python train.py --norm_eps=1e-06 --attn_scale=0.177 --bias="none" --tie_embeddings=false --init_std_qkv=0.0442 --init_std_o=0.0111 --optimizer="muon_variant" --warmup_steps=61 --seq_len=1024
Each number is 500 + 40 x the weight over its row's rms, rounded and kept within 0 to 999. Layers, rows and columns count from 0. Numbers have three digits each. The size before them is the row's rms in percent of the matrix's.

# layer 5 MLP gate, 320x128, rms 0.34, rows 2-9, columns 0-127
091:484489517496465454466554519435475488590497536523491511547503528540431535539476448522483552454539488435487515470528482550537541466570477518456503507515490534478482574577488541510450571477512549463521487487511563489526550508434457486476493445481546495443464541421458506439536488535571567454524493533524475465485488500497539382537508449512473520449478561470517589510521575456452462519448
108:504575555546484556486482508447508572543455579481455541418509480547517598512524543528475459490499494410443481474503530412507518472538517523552531527460437482545521525438511524476557473560555510444501465553454499485532484485505504517522513539534472545488467499512395568492542532448552509530498529479548426481476516449471508500513507443470437463505404514450465469463549488502516448474507
097:524496455569578501420512462493517552513481559473490518482467519502529536455486468584515484519495433492523461529536520515515471441519519518468450460469529557413485510471492487479521563519480475457452426437436458523535500539584536424537622525560452507499554508485497555446492504477534467516495532454491530481516537538546543516478418521501503476545467533470442471535530451413550491458455
100:547484519478478492458421521564553518454442417481536549507528474478444475549534581535553480524507545505439461447500510457511511537494481485481505492489457506468479541561508448478467565491502502484446527461454536521495485493536533494575464575472500479480504434475534512504452511480522614498441523506488509533511540495569522589473515390435477493504510541528404565450522524495517505503408
098:517519390498448489478540542491516515485515532518495601480493497464453462530547483556484437507592509509468499523541479456444445515539539484411477507451508532475485527511482467529478535476439503462500652493516506461473456561515494493528519462471557532440495505462544492436582537485499525537514546528532474555508479550453504458399508480495488441490539511420520503524544456440504512535530
103:490475523545556507465456452538490478539527605534537516519444472457417489524505501533519480531478562436430493484465491474485457509535488519437562552490527421532513512509502529454492524520464488451463443537518465451512533505428515543524498491510456544470507516476489501539522493550469431611500567476557462504521466484531462585467512491501522510498531564410491564587551504512432420480450
099:505508503590579509510495531533536514537537550375465505457502515499564437467538476488500460496540491465527542460477546450458483504480553514485483483525430472424533503537503559573575518525509501371497488548489567478527485570519483518419477469499451419519511517514507496455552474504463502482537516509504483473450507464526521416541537524536457452569476472469504550511481460522520481521585
105:506483516514506471494553541475513497530420535519436514526457478432454427501498457534472501491509514479519388478486508512521489457582494570530465518469440525432512507471502494487501567547477497514515504497516494461476414513540501485549507510421477485451507490504528516487549539450517524544449498441425590493533455546477627484517544518502560490410453496533513492456503465557586544515574
# layer 5 MLP up, 320x128, rms 0.374, rows 2-8, columns 0-127
092:553504509549464473523458546491533441448481454451433499469481570575416514513478452518463524557472521472528479592507457513502483483447525509497530566439509479540494485547510506537458521480518415507420507440536494548452540433445471532448498474513451450608570487503501450473505487583509539463533575535520479585524480512492550491556503536499490455452485515461449497508520518531465556520487
116:561489605536504451441541517483482558533445470460425511445551560437526488481514486455480511547485512451404487555513505546483578533541495473448458486476450486501512528474542592521535492499510519508492509557496444526469530431446565493562411534536465496468479550450532431534464509461547480464490537504477489444449506535549524456567454550506488477491499457497546437483494517553543468526496
092:541516582435473580445431493518477575474430512546539501430556506564473552528511461553503458520576457508501583492484486542430483501528459452571523476494471462476548523519468508449474508498465519466500458452487541459389504499473497555480541510537493555505573510476493494490586533440531501527485513416532501518556462494523484514442532535523455450451475500532465512459471456550519449534488
090:491524468557418481466534533479516545531473526522469537482457511555466546459459526421417543543487484531555551545563499476524471475427488475529418468547431499425490497507518511467611551410525494544532507508510567530496489478489492498553514559549528511429492498474529557530526485398433534540509466524490508500467525494478512494414429461468509495539472543502477491529515505519572540536468
090:546506517536530506416553482490440451524501621488432495530475476475468574474402458509519484488514574482511539559533549513541562493486532506447465533499491528436516462526499401460510427561520548518464533518506544521438487450486526464569514514416575442525466508445538522504410493502528491490480507510498490523502515529504500410546467525485463517553523480507594495508515496457491495523463
097:488524463504505506537490514553515402581464571498524482495472464447490468564572518524469470529490491452442510483481533481514500493537515473417556450478437491515551478440527505476538463544450488498491509480546420454512482472444575513502458529579415487451514506565519445486517597516468453523436508488489523521536550518476441488551491526510496561422502479480557534537528451563566505519431
104:578546508513476449497554520450501460534493520451433475507487459501477553487506514546517522524528597518546498415505490463487524428517517499499490514490494462554489516525432571506476498448515502520543433561616460424428465557498538535472535523510523479503477505457474604574493537526466528528464505476435457432480457493480457462450475586477492468494581542540453465492501538531533543495482
# layer 5 MLP down (transposed), 320x128, rms 0.685, rows 2-8, columns 0-127
099:478404491495482495469553529493510488507530543542528447464405470514549516529460462471524566500487493495459567463495551499450444575496528523513498534502531562415505522465493483507497486544509473493477452566532480451472504526503508606504468459511499526475520523539486483447528385537507504505485468488561489423497589523492564512421539490589525507454551546499500553458518445407493537526470
099:484538523502516502476503530510501545560476439431512525465509466562516532477425545496503483427458508436465490498486439439453597541497568518537494531516444442497518549458476573501510465465528441487490447432508470507521514499436485571482580592502460533512501461537439520507510554492467428476574480497555509447553464581489520549538510487477450450480564532489554483439524508512563488520488
102:483496563447479431464553498492540425568399520465445499497448515549560466485479537453477509502552530478546517467509521408515495467563567529526478468480538558461455537527559510542551548497473523487475546461555544550470498509461511494549512456469486480466570462491444509493468499496494431538494510531470435494574533495520519491487576503477515430480590436556448451474499538451518510545445
094:449575518517456477437463522506523522463525529460434442515459485532478547467580512494578544499447513489438527451461477507483524492518506515468446506493493498506526519498496523518484422507605498506524535503521422470532484469471409421510562548484482575480489546583488471497554452514500555488518553461495475580435536443508501455507580569523483466511494471496545447430465473522503508528586
096:478461483399453490480515515548515539587548451500503477465515479474520548515452540464511532482524525475506483559468484468458517519494534479566512510475461498496511534506498484561475534431528569518422502551418457491537456487485533546428508484544567416457476492470507509477524615503531463467489544515543511463546592483502479477553472553494403534516480431483542560548534464431522443474488
108:455466547502527497456521481467513486451490533411506547472460563509424566506543561459499479538441499475589519514507486507585499474536461524460502538484484518561486540532434477490515518437477548490561521512489471514580481488473599466448493526502400448451475506517539441574489492493442495456487536497482585516472487443423457489578487567540444507518474550515565495498493504507512498541459
097:493520597501494504498519485563511447484549513452400526473454482492513457500532477491524497500588569441537487515465494440479463565523532451477510513486507490475495527521536566517484373448546509430428543527535531493436489539551550550466527459485494528521511503419481504464472498640470533479480495441517472472454501502459466502514529488489484516529518532501562534572498452509511451525577